From a checkpoint of a small transformer trained on Wikipedia: a variant of SOAP for these matrices.
Each number is 200 + 40 x the weight over its row's rms, rounded and kept within 0 to 999. Layers, rows and columns count from 0. The size before them is the row's rms in percent of the matrix's.

# up: layer 4 MLP up, 1536x768, rms 0.0827, rows 913-930, columns 0-127
# down: layer 4 MLP down (transposed), 1536x768, rms 0.094, rows 913-930, columns 0-127
# gate: layer 4 MLP gate, 1536x768, rms 0.0813, rows 914-931, columns 0-127
up913,098,259,172,176,246,193,262,178,229,153,216,229,178,287,109,135,171,163,199,224,186,170,170,193,231,234,178,162,149,246,224,249,255,156,239,245,242,209,226,195,175,204,198,199,222,132,175,175,212,197,149,215,190,210,264,164,133,170,197,221,203,160,184,185,161,215,244,212,179,226,155,133,182,209,196,224,256,225,230,181,204,248,206,170,269,255,242,161,156,132,276,228,167,183,178,225,177,276,224,143,144,235,225,249,158,231,232,193,204,185,247,136,244,131,202,173,206,234,211,111,157,244,99,177,211,243,111,195,226
down913,098,200,179,202,154,166,139,188,171,169,181,203,104,165,230,219,68,218,229,202,161,271,118,247,175,211,143,200,158,232,205,223,174,228,211,168,144,172,206,233,209,194,213,249,155,229,216,213,245,208,255,206,224,243,213,165,185,218,219,262,176,166,216,215,212,178,177,218,202,203,234,166,209,199,239,214,241,158,298,181,85,190,239,152,110,185,271,261,177,227,238,167,196,230,226,236,199,251,188,177,244,118,144,249,119,284,165,168,197,258,181,150,215,129,211,190,203,271,141,135,177,251,189,239,279,142,211,233,191
gate914,100,245,207,141,173,182,278,176,208,231,211,217,180,152,211,274,181,184,168,257,227,166,166,196,191,133,192,175,198,307,225,189,219,204,215,227,309,234,211,231,197,155,206,168,180,219,158,215,232,160,213,182,200,255,132,190,201,217,179,136,152,242,248,157,279,239,249,250,137,184,186,208,241,208,154,172,241,190,175,253,207,188,269,185,242,167,261,262,224,284,262,269,300,215,187,188,194,205,166,164,236,101,126,161,269,248,219,307,138,258,207,211,236,170,170,138,202,218,164,179,266,212,159,207,270,149,178,216,204
up914,105,223,135,213,170,216,171,241,225,181,200,202,196,235,221,189,234,214,280,207,173,292,204,171,191,321,235,268,183,191,182,168,214,248,150,141,125,224,109,179,218,172,287,201,285,214,138,199,155,259,284,174,217,169,123,273,184,236,170,185,213,180,164,238,180,218,217,196,202,205,220,219,221,159,287,269,191,202,250,247,171,177,168,209,169,235,110,118,207,164,156,183,119,168,204,177,234,146,169,158,202,232,201,272,125,228,221,200,214,127,203,177,244,154,241,210,210,179,209,223,225,151,236,180,192,219,208,228,205
down914,100,174,195,217,182,189,151,203,249,226,221,187,200,197,174,197,149,242,187,117,152,209,207,195,248,158,242,217,214,252,220,196,229,165,236,191,138,227,170,227,245,171,246,191,234,177,249,169,176,249,216,227,220,179,142,257,180,178,241,130,170,223,177,216,182,211,131,190,217,194,159,221,170,134,215,221,209,130,196,168,176,183,131,266,172,258,271,229,202,153,169,180,182,223,216,136,201,127,289,175,269,216,268,156,126,125,238,153,261,186,246,275,101,221,254,243,154,176,206,223,189,153,153,268,143,238,168,188,258
gate915,102,247,230,174,215,179,266,275,153,228,276,190,191,173,203,213,230,150,276,218,263,232,181,189,105,280,241,237,262,193,105,197,265,264,163,217,181,217,191,189,192,120,214,193,175,199,242,209,306,202,191,182,199,179,173,189,194,203,186,185,205,226,234,285,210,214,205,228,293,214,267,211,182,138,249,194,133,169,168,182,235,221,234,151,205,178,149,199,168,162,222,155,249,220,168,225,229,167,212,197,234,153,132,229,197,170,185,142,206,145,233,207,175,229,206,237,197,262,148,152,213,143,127,172,251,220,225,146,234
up915,109,269,224,269,173,195,206,157,249,236,214,221,250,260,170,182,155,258,145,231,246,175,148,144,236,179,236,122,103,167,232,185,150,235,161,199,183,121,259,220,173,214,187,199,254,270,269,187,245,140,209,205,130,226,180,194,209,284,197,231,236,160,198,174,174,194,228,159,155,155,164,231,277,232,180,218,165,220,200,248,202,181,238,230,247,221,199,163,219,205,228,166,188,198,221,189,188,237,251,234,198,147,146,195,220,159,156,151,229,187,168,281,181,207,243,197,106,188,208,157,167,285,225,110,175,312,222,229,153
down915,105,234,231,230,234,258,214,153,166,202,212,228,222,156,165,229,131,206,105,210,193,142,197,195,156,136,249,247,163,216,269,216,230,232,211,179,189,144,232,206,225,195,202,213,225,214,237,185,149,252,226,264,181,237,170,120,192,241,211,189,200,199,261,272,194,210,237,200,197,195,208,253,254,196,175,245,210,113,221,220,237,227,231,184,174,201,197,171,189,224,233,178,216,177,205,196,211,148,239,180,195,138,186,342,238,189,276,165,156,137,116,246,213,250,191,240,115,283,213,146,214,232,184,182,172,145,205,175,186
gate916,098,237,182,170,176,278,211,278,187,217,230,164,226,255,167,103,196,184,169,243,206,215,194,156,203,162,152,207,215,181,238,134,218,198,176,209,235,186,192,237,193,113,179,226,195,142,184,217,172,266,155,214,209,182,183,195,202,185,258,221,273,239,170,197,190,112,209,195,200,185,169,222,244,262,175,254,258,168,232,237,149,174,276,218,146,192,150,257,176,257,145,222,186,196,257,193,295,250,222,226,108,170,194,183,163,236,203,274,183,169,158,267,183,143,244,192,217,264,186,197,238,210,215,97,218,191,253,207,144
up916,100,231,250,255,227,146,184,99,223,177,177,253,207,188,245,307,162,280,257,188,195,139,205,189,239,204,252,192,218,193,182,291,225,226,194,221,178,150,210,157,199,285,277,144,213,213,149,207,204,171,211,201,160,260,283,191,194,197,129,158,138,150,239,163,244,279,236,167,219,218,167,173,152,140,216,180,110,186,188,190,203,184,129,158,208,144,231,95,255,187,248,178,155,196,132,187,197,146,138,205,250,274,168,172,232,181,197,166,179,241,230,186,257,179,143,198,199,129,216,193,199,270,185,264,131,222,156,215,269
down916,098,215,212,135,248,155,235,226,145,254,134,201,150,94,213,163,207,272,244,181,186,188,161,188,192,133,186,196,230,163,202,323,144,106,213,230,180,187,119,136,149,248,265,213,266,234,244,247,177,213,169,243,156,203,244,237,216,145,188,190,222,209,280,244,197,154,169,140,184,268,167,128,254,208,178,196,235,212,220,245,155,193,220,201,237,184,212,208,193,203,226,191,241,171,146,193,140,206,130,180,198,294,234,159,208,203,147,210,297,174,207,173,212,214,203,202,162,173,203,241,219,183,211,178,234,195,181,206,213
gate917,101,170,172,112,208,246,227,208,212,221,204,222,194,209,241,275,161,214,205,231,197,333,237,229,211,158,220,200,205,150,207,174,235,224,211,231,242,208,278,150,179,201,269,178,197,178,186,197,227,217,195,230,216,252,192,143,196,209,233,180,192,246,177,227,188,158,220,243,223,235,226,251,228,210,177,221,213,201,169,199,210,187,242,227,199,137,199,82,250,226,253,252,224,191,166,237,189,230,195,172,164,166,251,158,294,131,155,109,194,211,260,209,176,202,273,158,206,195,240,228,192,190,118,211,267,223,201,203,145
up917,104,165,197,235,201,206,174,202,195,177,173,157,234,178,197,203,223,223,192,133,244,103,246,154,221,255,237,201,184,246,196,210,227,241,191,196,269,197,115,251,181,239,229,308,251,202,246,198,200,209,298,222,196,216,219,130,166,204,193,218,155,194,144,141,203,250,228,215,173,216,144,235,196,123,266,219,177,204,265,239,167,170,194,236,218,193,156,165,208,191,207,142,230,156,198,218,247,158,180,155,234,163,201,217,228,169,169,173,187,248,214,189,176,131,183,150,220,154,260,144,204,181,191,250,159,202,149,217,254
down917,102,225,244,176,214,223,212,161,132,229,205,175,166,144,168,157,231,179,166,197,249,174,151,131,222,214,132,195,160,248,196,151,121,144,212,279,295,193,194,179,157,218,214,192,215,213,146,154,282,276,230,246,173,188,250,153,208,116,184,172,235,222,153,170,203,188,235,209,173,216,159,177,211,181,170,205,250,219,154,187,220,239,218,202,222,222,203,237,185,172,210,201,194,228,187,143,221,217,203,188,81,201,136,166,174,223,197,220,247,139,158,101,218,205,164,199,231,128,193,154,152,216,191,255,191,134,224,146,228
gate918,099,190,239,118,213,136,169,204,230,217,109,189,181,198,269,252,153,198,219,243,291,226,171,212,188,153,204,186,229,237,128,177,226,269,194,203,170,201,206,173,198,255,211,155,176,202,204,193,246,168,248,233,203,183,257,217,210,197,182,150,203,183,329,153,235,176,149,117,219,220,213,128,206,214,213,181,197,216,244,150,199,172,184,188,209,188,203,208,196,145,209,134,205,235,187,199,195,306,196,173,184,276,191,229,238,195,263,245,176,190,232,189,214,229,189,202,154,203,146,170,220,203,257,251,185,172,219,175,204
up918,099,252,274,175,229,190,231,144,117,178,185,163,232,199,200,200,169,214,104,213,264,160,247,174,179,196,163,163,224,221,196,244,200,225,187,188,193,204,103,150,144,259,180,134,182,259,145,122,178,124,272,216,177,249,278,247,161,224,218,242,240,112,219,209,185,190,222,197,139,178,174,226,222,252,144,170,232,194,198,235,216,212,139,245,195,239,168,205,199,164,212,156,205,278,198,257,144,232,194,255,198,201,222,220,203,182,223,212,225,265,256,138,260,230,155,223,209,204,263,179,213,172,147,238,150,125,131,207,280
down918,101,225,273,239,241,278,197,181,229,168,208,187,276,236,275,249,135,184,162,180,175,163,241,261,156,250,173,196,168,167,202,228,242,212,265,69,235,183,210,56,251,193,182,159,165,268,209,154,133,174,260,178,200,185,230,151,263,204,239,243,237,126,266,217,215,208,198,175,223,134,244,179,179,211,132,155,193,213,179,254,181,160,258,199,241,331,236,229,250,244,251,218,183,237,167,224,237,265,230,194,183,223,260,178,224,243,175,233,174,193,231,227,269,167,227,178,194,247,184,244,242,206,158,193,170,124,192,125,119
gate919,092,211,192,276,219,232,184,214,168,145,186,207,211,175,220,185,139,184,217,204,253,166,257,161,217,231,171,182,156,187,240,185,250,224,216,164,122,182,220,219,187,156,182,273,184,190,212,168,278,206,116,270,242,202,240,210,248,197,259,195,191,175,246,178,155,235,212,185,129,184,182,228,244,281,142,201,138,171,167,177,150,199,183,179,218,210,218,264,219,168,233,251,334,167,189,215,252,155,197,210,182,201,191,271,207,104,235,197,192,174,185,186,225,141,259,170,225,215,183,120,226,143,137,127,255,257,203,169,143
up919,090,263,164,264,229,189,207,225,168,168,194,178,224,185,209,169,159,146,191,186,214,147,220,177,220,214,157,170,160,203,228,179,221,235,214,158,102,197,224,203,204,190,135,266,193,234,181,199,254,199,171,226,237,153,173,184,260,188,261,215,150,157,202,221,175,208,244,216,166,182,216,178,225,228,141,200,220,146,153,177,134,254,212,164,198,205,180,224,196,155,221,297,286,162,197,222,229,158,256,165,225,205,196,286,195,132,172,143,191,207,188,202,183,156,224,150,252,185,200,123,209,123,127,176,199,209,168,174,140
down919,093,223,215,179,166,241,195,226,210,213,229,170,217,192,127,148,158,217,198,239,174,194,225,243,154,242,136,239,240,224,194,217,275,179,154,200,121,186,235,119,245,217,141,226,281,285,216,200,166,236,222,206,174,234,237,149,209,203,227,226,189,199,158,244,220,267,152,172,223,177,200,213,102,129,187,237,227,205,195,177,182,275,152,277,234,153,249,185,159,101,234,222,173,308,220,141,190,190,247,263,223,224,256,130,206,222,205,67,211,253,185,231,223,210,208,240,215,206,170,228,239,149,237,192,177,172,245,206,216
gate920,109,229,203,190,258,177,180,206,246,139,243,159,235,161,258,190,210,189,247,186,192,117,182,111,215,180,237,155,245,164,163,170,193,233,195,218,174,171,205,271,211,232,212,158,168,220,191,217,284,181,191,152,217,149,166,172,253,217,230,245,196,199,238,236,194,212,166,252,172,151,190,121,127,106,214,194,136,161,242,151,258,182,205,119,206,207,207,243,257,204,196,221,218,204,168,176,190,251,191,209,197,192,183,197,203,253,159,209,177,228,201,174,202,188,178,139,173,221,138,174,301,200,168,234,148,188,178,260,211
up920,113,219,174,211,184,217,206,137,229,220,192,223,224,210,140,164,193,151,239,238,165,194,216,213,170,186,169,202,183,196,160,160,223,156,223,176,222,140,207,220,186,131,138,214,140,142,140,190,149,236,260,188,279,209,207,187,227,134,201,196,241,246,222,217,180,196,142,233,234,212,231,191,241,105,174,201,194,129,247,183,211,149,147,177,251,172,206,173,262,133,173,222,187,210,165,238,202,206,188,187,225,182,215,199,256,193,225,198,183,232,220,233,189,186,246,148,204,181,126,165,173,177,243,190,198,253,105,169,84
down920,109,180,208,205,192,279,202,226,214,195,192,288,130,240,189,197,226,352,230,201,153,167,156,212,156,151,216,218,193,164,234,103,112,169,237,221,197,186,220,193,84,171,241,227,195,216,212,187,183,127,248,169,163,162,232,198,188,192,158,154,221,174,213,205,156,185,207,243,185,151,160,195,199,182,131,160,157,194,245,206,221,189,212,245,188,262,275,190,134,175,221,257,213,141,216,134,178,123,151,209,130,162,148,203,215,166,248,229,190,199,177,99,182,175,188,191,186,194,176,202,142,251,234,223,200,137,167,224,162
gate921,103,162,132,127,250,187,194,141,169,245,227,228,188,123,213,197,138,173,150,178,230,209,201,253,208,120,229,216,188,233,194,176,163,201,208,150,163,246,192,208,276,262,182,258,273,195,147,149,162,209,142,169,158,262,211,149,166,188,223,184,213,146,148,241,184,207,164,163,138,201,214,122,173,142,159,238,168,243,205,164,262,234,217,161,160,297,252,184,151,203,184,237,172,152,153,124,209,127,219,226,121,230,134,186,194,269,204,178,232,181,197,248,212,236,198,208,183,171,229,209,241,192,184,194,184,174,200,216,212
up921,105,180,262,192,202,231,191,253,194,185,166,185,166,162,145,199,163,263,146,199,245,225,174,231,146,181,167,234,124,115,179,180,141,109,211,181,218,171,229,247,212,233,161,225,163,223,251,184,165,229,190,208,124,169,274,185,173,130,194,182,232,195,194,163,275,150,171,179,205,295,187,187,240,233,173,197,200,203,225,209,143,231,223,199,255,262,316,224,205,175,226,249,175,164,161,177,214,153,205,276,176,249,239,222,225,169,173,139,170,185,186,225,189,178,281,232,226,221,223,261,168,268,227,218,206,201,141,126,191
down921,105,223,257,226,225,241,132,209,210,206,186,164,221,191,199,194,163,270,157,207,224,284,240,186,163,208,234,196,241,184,183,241,201,175,216,214,189,170,226,249,203,201,201,178,195,249,151,230,193,192,229,183,144,167,218,227,217,182,204,181,163,246,238,215,213,206,89,226,181,200,234,181,166,204,185,181,190,177,187,169,192,190,199,234,227,200,177,230,237,115,193,159,139,241,117,205,129,211,173,215,190,195,193,275,219,136,259,199,228,245,294,209,238,172,228,110,213,201,191,153,189,215,209,243,180,216,240,216,108
gate922,105,207,206,205,186,181,223,173,235,235,260,164,225,160,181,208,224,134,169,234,232,157,252,192,228,274,191,172,242,218,269,177,204,229,257,237,197,109,224,249,213,157,142,257,249,227,186,168,195,191,233,248,203,247,183,175,252,160,243,254,238,258,186,165,260,218,227,186,173,143,242,167,156,132,264,131,215,230,208,212,201,251,198,202,195,154,232,229,203,206,218,211,153,223,258,199,248,158,159,234,262,206,176,101,233,178,168,189,204,183,216,208,191,229,151,215,228,169,257,228,132,186,73,279,227,207,231,183,188
up922,103,160,115,176,183,216,168,331,261,205,135,159,203,188,222,163,230,223,210,188,219,155,259,230,183,176,224,239,160,185,180,190,239,172,167,153,166,242,206,210,233,186,180,221,229,156,272,158,200,179,227,167,189,255,173,252,181,233,229,160,173,181,185,248,198,134,232,215,245,234,191,168,190,157,265,253,153,220,148,294,155,161,210,134,204,167,195,214,216,256,249,138,164,201,160,219,154,169,233,263,216,252,243,169,239,205,251,196,179,209,189,224,151,223,263,245,139,210,199,190,224,186,194,252,142,221,190,160,141
down922,105,180,188,154,226,180,185,192,124,233,195,196,186,148,128,174,153,208,244,194,237,177,177,185,206,215,163,196,168,168,200,155,93,219,186,125,217,130,196,159,206,182,203,193,176,238,210,192,279,124,206,240,214,208,218,173,179,269,218,214,217,151,152,178,289,147,263,250,284,189,252,161,138,152,283,180,170,169,226,188,184,171,193,135,190,207,193,186,169,245,142,255,200,159,162,226,179,221,224,155,174,269,219,185,179,122,234,174,209,197,219,129,204,171,148,107,248,184,227,216,154,222,126,169,216,175,248,166,190
gate923,096,179,238,239,197,232,157,195,195,176,167,196,217,208,212,178,170,189,244,224,200,241,189,169,189,182,116,132,203,210,185,251,184,229,144,194,172,183,170,170,150,276,156,239,203,241,227,138,175,279,230,175,217,131,157,146,167,214,177,65,264,204,157,191,228,196,127,303,255,186,205,212,171,214,276,227,166,238,89,207,212,217,179,233,196,188,202,149,198,249,267,192,230,227,123,180,235,214,236,216,289,240,179,215,224,188,150,170,224,240,212,149,180,127,225,193,160,233,122,212,177,135,184,213,269,167,191,228,177
up923,099,181,192,180,224,142,224,230,244,228,216,230,194,196,221,214,200,236,202,244,203,173,205,234,227,193,227,277,206,210,209,202,176,219,234,191,210,175,258,253,255,179,219,191,233,196,215,252,286,135,251,206,161,292,156,279,237,178,211,257,166,129,240,175,146,274,267,184,109,195,218,179,215,190,103,159,257,189,261,148,241,191,187,174,167,185,188,199,214,132,184,181,187,173,311,182,211,214,206,176,139,224,182,134,177,260,195,169,130,148,167,280,195,241,118,285,226,183,209,224,241,232,198,201,171,196,210,172,243
down923,097,221,195,197,125,225,199,165,193,174,221,140,104,249,146,208,206,227,123,274,241,156,168,188,186,225,209,179,190,190,194,252,258,249,197,172,260,140,173,189,190,135,132,250,232,174,190,179,151,177,119,173,148,172,222,183,206,209,189,97,153,182,202,184,229,197,177,174,273,232,245,185,119,245,209,261,188,204,218,174,196,204,171,255,187,198,183,116,270,258,188,173,198,169,188,226,248,233,131,260,228,171,125,205,165,247,251,259,170,274,205,169,204,172,282,292,245,184,153,233,200,193,202,201,221,169,193,187,265
gate924,089,198,262,200,156,240,209,211,173,229,185,133,125,184,196,196,147,178,217,65,193,241,151,239,181,195,290,224,202,197,174,269,177,223,199,157,259,235,184,255,164,203,212,251,228,268,208,238,178,163,197,104,188,171,182,186,228,271,185,189,207,205,227,242,223,219,150,176,207,263,158,211,152,283,158,330,274,136,171,167,213,216,233,233,236,261,183,205,161,185,214,260,218,188,146,178,160,180,229,166,159,247,172,245,222,222,205,167,215,188,219,166,193,211,150,245,159,193,128,133,190,210,214,169,193,244,170,158,123
up924,088,228,174,208,239,233,179,90,228,182,163,225,264,216,182,213,240,232,165,275,190,242,228,201,162,158,127,153,173,172,203,171,220,215,193,162,172,224,188,206,278,173,218,189,227,167,231,203,211,207,182,325,185,158,174,196,212,178,175,173,192,189,163,207,173,198,270,177,158,233,217,183,253,173,218,148,208,210,216,237,173,184,233,183,183,217,159,190,222,195,172,199,163,191,230,196,153,274,228,216,272,215,195,135,169,122,231,158,133,208,189,238,254,188,231,164,201,179,335,206,164,228,129,235,197,189,284,211,218
down924,093,256,156,203,184,215,155,126,183,190,159,192,180,189,208,209,178,127,243,237,222,172,195,238,146,140,194,172,137,170,221,187,208,215,221,278,205,202,198,200,266,165,119,162,165,186,259,193,130,133,196,254,143,207,167,227,202,247,205,136,174,169,136,259,126,203,187,140,209,230,243,206,190,105,228,140,201,162,205,205,259,180,152,162,171,171,200,213,198,223,161,250,184,183,196,238,248,186,317,131,156,226,128,150,268,194,234,188,257,208,184,188,253,180,270,165,182,151,198,163,213,232,238,204,158,193,276,196,182
gate925,097,190,233,208,174,209,167,230,212,220,122,202,178,189,266,92,192,197,129,253,182,173,178,201,194,137,197,206,201,263,149,172,187,150,274,113,209,210,182,212,249,184,155,178,277,174,236,130,252,153,224,164,194,99,165,228,153,251,196,264,220,225,209,178,157,157,182,231,206,224,219,206,220,276,133,254,205,190,158,247,187,161,161,221,117,247,262,206,206,157,160,175,281,238,253,225,265,148,165,159,158,239,197,230,229,226,197,197,171,136,151,164,149,213,253,205,188,186,186,228,253,197,228,210,228,130,212,226,109
up925,092,214,157,184,226,173,230,209,136,153,269,219,208,172,226,283,229,174,240,112,182,178,248,251,167,211,204,234,180,193,199,187,249,257,166,197,194,216,194,232,169,191,259,186,184,187,156,204,209,222,151,258,194,275,233,178,283,165,172,120,194,227,179,229,213,239,207,196,182,249,142,170,211,135,224,175,170,222,212,165,255,242,209,224,281,217,144,180,263,209,285,157,169,187,176,214,173,220,238,181,215,98,212,222,145,111,166,225,256,225,240,171,231,236,197,229,171,200,186,182,177,162,130,229,235,218,174,184,238
down925,095,276,206,148,260,170,215,184,234,218,225,234,188,275,192,233,172,168,194,240,170,205,217,239,250,197,192,192,205,204,234,195,193,267,234,223,199,189,238,228,204,199,188,178,195,252,170,232,222,307,255,234,171,162,269,192,192,173,221,206,228,187,251,248,212,141,218,194,192,223,186,202,194,251,235,193,235,141,218,193,196,159,161,204,218,168,153,202,238,201,182,229,206,159,249,219,290,225,255,192,151,265,243,263,234,127,170,236,175,199,196,200,198,205,224,210,186,236,228,212,141,185,242,209,210,204,209,230,226
gate926,097,181,251,257,167,201,208,229,214,252,217,199,202,181,280,205,179,163,194,162,186,200,187,248,170,213,144,203,188,239,119,271,199,185,194,210,229,139,198,260,246,196,213,202,262,145,194,173,181,274,238,230,208,216,224,173,136,171,238,130,195,257,224,155,155,189,190,191,235,219,151,246,193,163,207,251,174,230,232,191,128,249,213,207,168,204,227,247,173,232,106,210,196,183,110,239,214,247,259,161,206,192,208,176,219,220,176,301,231,211,153,141,245,152,179,179,158,170,159,250,205,203,255,242,178,218,190,180,279
up926,094,220,116,129,261,179,206,249,216,170,209,198,232,128,164,179,203,257,227,193,181,204,249,223,205,218,189,214,198,237,232,142,227,219,245,197,177,252,216,172,206,235,176,180,159,197,195,259,288,202,147,176,211,125,174,242,212,177,265,249,248,173,251,239,215,209,163,195,154,202,186,186,175,259,228,184,250,153,151,188,209,167,198,137,265,192,144,190,238,199,284,238,161,140,238,132,236,232,230,124,228,196,170,217,189,223,276,152,212,216,123,220,188,134,178,217,247,174,184,246,248,194,161,172,253,203,182,216,131
down926,097,154,139,247,228,213,184,213,211,213,283,219,203,239,202,215,214,176,305,197,187,201,243,229,162,249,233,176,178,197,260,224,259,158,199,141,203,189,261,213,216,149,234,223,221,127,91,157,184,207,244,210,191,170,213,207,202,189,225,172,212,140,182,168,218,97,190,161,194,262,203,224,213,145,218,218,168,243,259,280,176,172,232,249,195,198,192,188,157,237,215,78,278,147,199,148,239,206,180,233,165,212,222,212,187,251,163,204,236,231,263,109,219,130,197,252,216,277,258,196,233,249,148,255,193,187,236,225,225
gate927,110,246,171,207,209,192,243,177,158,117,165,181,214,204,185,167,242,206,220,194,240,196,244,119,197,206,180,240,154,140,227,146,266,192,213,93,195,205,224,167,175,241,154,184,214,172,142,162,208,193,190,259,193,245,221,189,197,135,244,261,190,175,215,215,249,291,181,247,229,172,206,200,207,201,155,187,114,159,197,117,190,173,221,217,92,129,117,134,196,235,199,238,233,242,178,244,223,217,186,204,204,180,186,189,271,202,221,177,209,226,213,292,221,158,188,247,189,222,250,256,194,189,172,147,209,218,127,162,228
up927,104,304,225,207,209,202,208,179,172,137,196,203,199,137,189,128,188,209,265,230,200,179,255,174,230,218,196,176,249,179,232,128,217,252,245,175,232,192,174,232,222,168,221,207,364,240,160,190,239,199,237,124,142,172,216,229,238,136,254,230,220,186,176,254,230,200,179,202,258,189,200,213,197,188,197,259,205,215,208,212,266,268,208,236,195,203,134,157,238,241,193,226,298,207,166,197,186,122,205,196,172,136,137,184,190,151,189,226,221,256,221,267,262,135,234,272,196,216,185,238,185,196,206,153,200,184,170,205,249
down927,104,204,230,213,221,227,142,226,195,208,206,206,178,169,228,209,223,210,230,217,215,264,207,225,247,141,161,151,264,167,186,125,204,164,168,224,245,214,138,161,184,231,211,200,237,268,300,178,186,156,174,217,199,153,258,221,237,266,185,196,218,179,168,237,227,176,189,224,234,269,256,200,137,204,181,192,178,177,315,198,136,260,188,207,172,215,195,94,191,196,184,228,261,249,189,233,167,269,178,194,238,139,181,230,193,151,211,175,239,225,221,138,187,182,187,205,234,199,195,256,149,225,170,138,204,196,169,261,149
gate928,097,190,253,190,235,224,206,199,167,221,201,138,217,172,223,236,257,213,190,150,184,234,154,230,167,203,101,160,196,202,250,214,228,188,195,197,191,227,158,149,190,178,294,228,209,263,228,180,220,260,234,167,215,161,131,152,265,257,257,134,181,179,125,223,180,166,173,194,194,205,224,136,194,213,197,123,195,224,184,184,162,184,217,184,201,175,168,215,272,225,138,212,256,164,150,261,200,173,218,169,207,157,177,202,149,183,171,139,166,289,220,214,196,176,227,146,197,210,243,210,177,247,226,220,229,168,193,306,200
up928,094,218,180,93,205,229,182,249,228,221,138,175,169,178,227,223,184,257,153,198,168,197,200,245,134,241,227,193,201,176,183,153,217,196,187,288,138,191,135,199,187,136,203,190,194,194,235,249,183,164,206,236,158,176,205,243,245,156,195,171,183,88,152,243,158,247,169,139,169,255,233,211,255,233,210,226,187,206,223,237,196,207,183,186,205,207,165,218,208,211,239,207,196,192,180,156,232,197,153,204,215,155,145,138,231,185,168,253,182,127,253,166,161,159,241,133,200,212,182,148,198,145,166,250,238,183,219,256,191
down928,099,218,238,202,175,164,288,205,241,281,223,189,176,199,192,216,176,238,230,261,244,157,182,173,163,183,238,193,167,110,193,255,171,152,170,208,111,215,227,240,151,149,189,157,195,228,208,279,230,177,268,239,193,174,139,190,159,150,150,214,260,181,180,269,231,206,190,155,242,248,195,219,295,131,227,268,250,198,198,177,223,204,167,216,247,251,234,235,143,268,205,232,206,190,277,226,218,269,143,118,211,263,180,201,216,176,225,157,199,188,242,126,178,241,194,126,200,245,174,221,174,220,139,233,116,149,132,203,234
gate929,096,221,224,173,171,265,161,160,199,167,182,95,240,227,243,194,134,168,243,197,184,201,211,206,221,208,302,234,194,198,151,184,161,198,241,186,163,136,218,117,224,193,195,184,209,214,216,181,189,181,248,239,180,290,203,189,192,158,193,167,159,221,212,210,265,201,258,223,213,205,218,210,258,175,194,188,222,135,207,186,87,170,219,179,215,201,206,204,167,286,168,237,238,205,130,217,217,143,219,186,212,114,180,168,201,247,246,175,91,165,213,242,193,169,223,224,227,146,138,221,168,176,152,264,160,180,157,190,259
up929,098,181,196,172,184,192,226,170,268,233,246,286,194,213,202,139,196,134,128,180,217,180,267,207,151,186,228,216,233,207,246,228,245,236,235,231,226,199,176,333,189,209,127,214,186,182,183,151,191,243,169,240,226,148,219,187,189,115,207,253,192,211,176,125,186,251,165,203,199,202,161,201,138,203,129,223,169,199,208,166,215,226,237,223,227,225,223,192,180,126,208,201,282,176,233,274,199,209,245,173,184,183,286,209,181,128,131,269,262,187,192,185,201,206,202,167,211,212,188,259,232,177,192,229,249,174,233,194,178
down929,098,147,222,155,199,163,241,226,239,220,219,235,195,181,193,145,138,211,238,238,231,228,250,203,217,194,262,174,166,228,234,142,246,188,282,266,187,226,159,273,179,205,175,204,198,173,156,162,219,196,200,170,175,162,200,186,62,172,120,222,247,195,235,171,190,185,182,202,226,239,202,199,195,191,229,194,189,198,61,206,203,148,158,195,248,216,211,235,144,182,176,231,218,150,266,149,219,250,202,201,176,212,191,210,194,223,222,216,235,191,236,149,130,225,139,226,259,268,138,109,189,267,203,265,223,127,147,152,236
gate930,105,186,182,172,168,213,201,208,203,200,150,264,214,198,205,227,235,211,170,150,186,208,213,88,309,169,210,213,168,147,223,216,187,153,162,185,199,171,224,246,140,209,234,251,185,134,158,298,164,222,204,238,170,146,171,185,121,240,211,168,191,104,152,193,251,221,194,116,204,179,236,213,121,203,149,185,228,256,186,232,159,214,182,184,261,237,228,190,183,227,266,173,237,214,234,273,198,207,171,219,236,244,182,160,198,200,135,194,218,213,171,112,172,187,162,175,230,194,228,212,260,179,224,272,186,157,269,111,200
up930,101,248,193,178,181,125,125,153,237,194,239,111,133,183,263,214,129,164,213,237,234,167,153,194,218,210,249,206,233,188,265,220,245,243,181,225,222,119,161,135,199,260,207,241,194,217,218,164,253,227,297,122,149,212,207,233,230,155,238,243,211,192,164,189,202,226,269,260,198,206,204,179,214,197,211,189,151,150,136,180,208,253,232,199,158,173,157,241,196,252,189,201,208,178,127,195,279,243,195,167,172,170,225,117,176,188,270,240,159,182,180,172,170,169,189,216,261,185,220,265,238,181,218,182,272,156,129,170,188
down930,102,186,195,218,181,222,208,164,203,150,240,255,183,214,245,157,241,169,262,249,201,144,215,177,206,154,280,181,280,218,162,196,246,191,258,247,221,150,169,190,200,174,187,125,191,156,230,113,159,230,203,191,174,199,185,178,172,168,205,214,236,191,227,234,210,240,198,180,86,218,215,188,169,169,233,185,201,205,178,119,234,132,218,243,153,147,183,162,171,168,201,236,247,197,173,198,197,208,188,240,177,186,259,180,248,139,173,158,140,233,244,181,187,158,265,186,199,203,163,172,146,228,165,182,197,183,190,183,233
gate931,091,177,252,201,189,198,160,163,159,186,222,158,181,154,239,221,221,220,153,199,185,181,175,154,268,251,224,195,243,209,234,139,167,206,158,195,240,235,251,123,180,234,154,243,241,273,261,158,220,205,127,220,195,214,210,171,262,215,179,88,184,174,219,256,158,183,196,207,228,240,158,137,197,271,198,252,212,244,195,186,130,157,249,182,202,188,183,167,227,212,226,201,151,230,231,236,200,194,253,237,182,217,200,171,168,259,172,154,222,207,197,205,206,184,147,155,181,177,184,182,229,254,170,187,161,255,228,281,255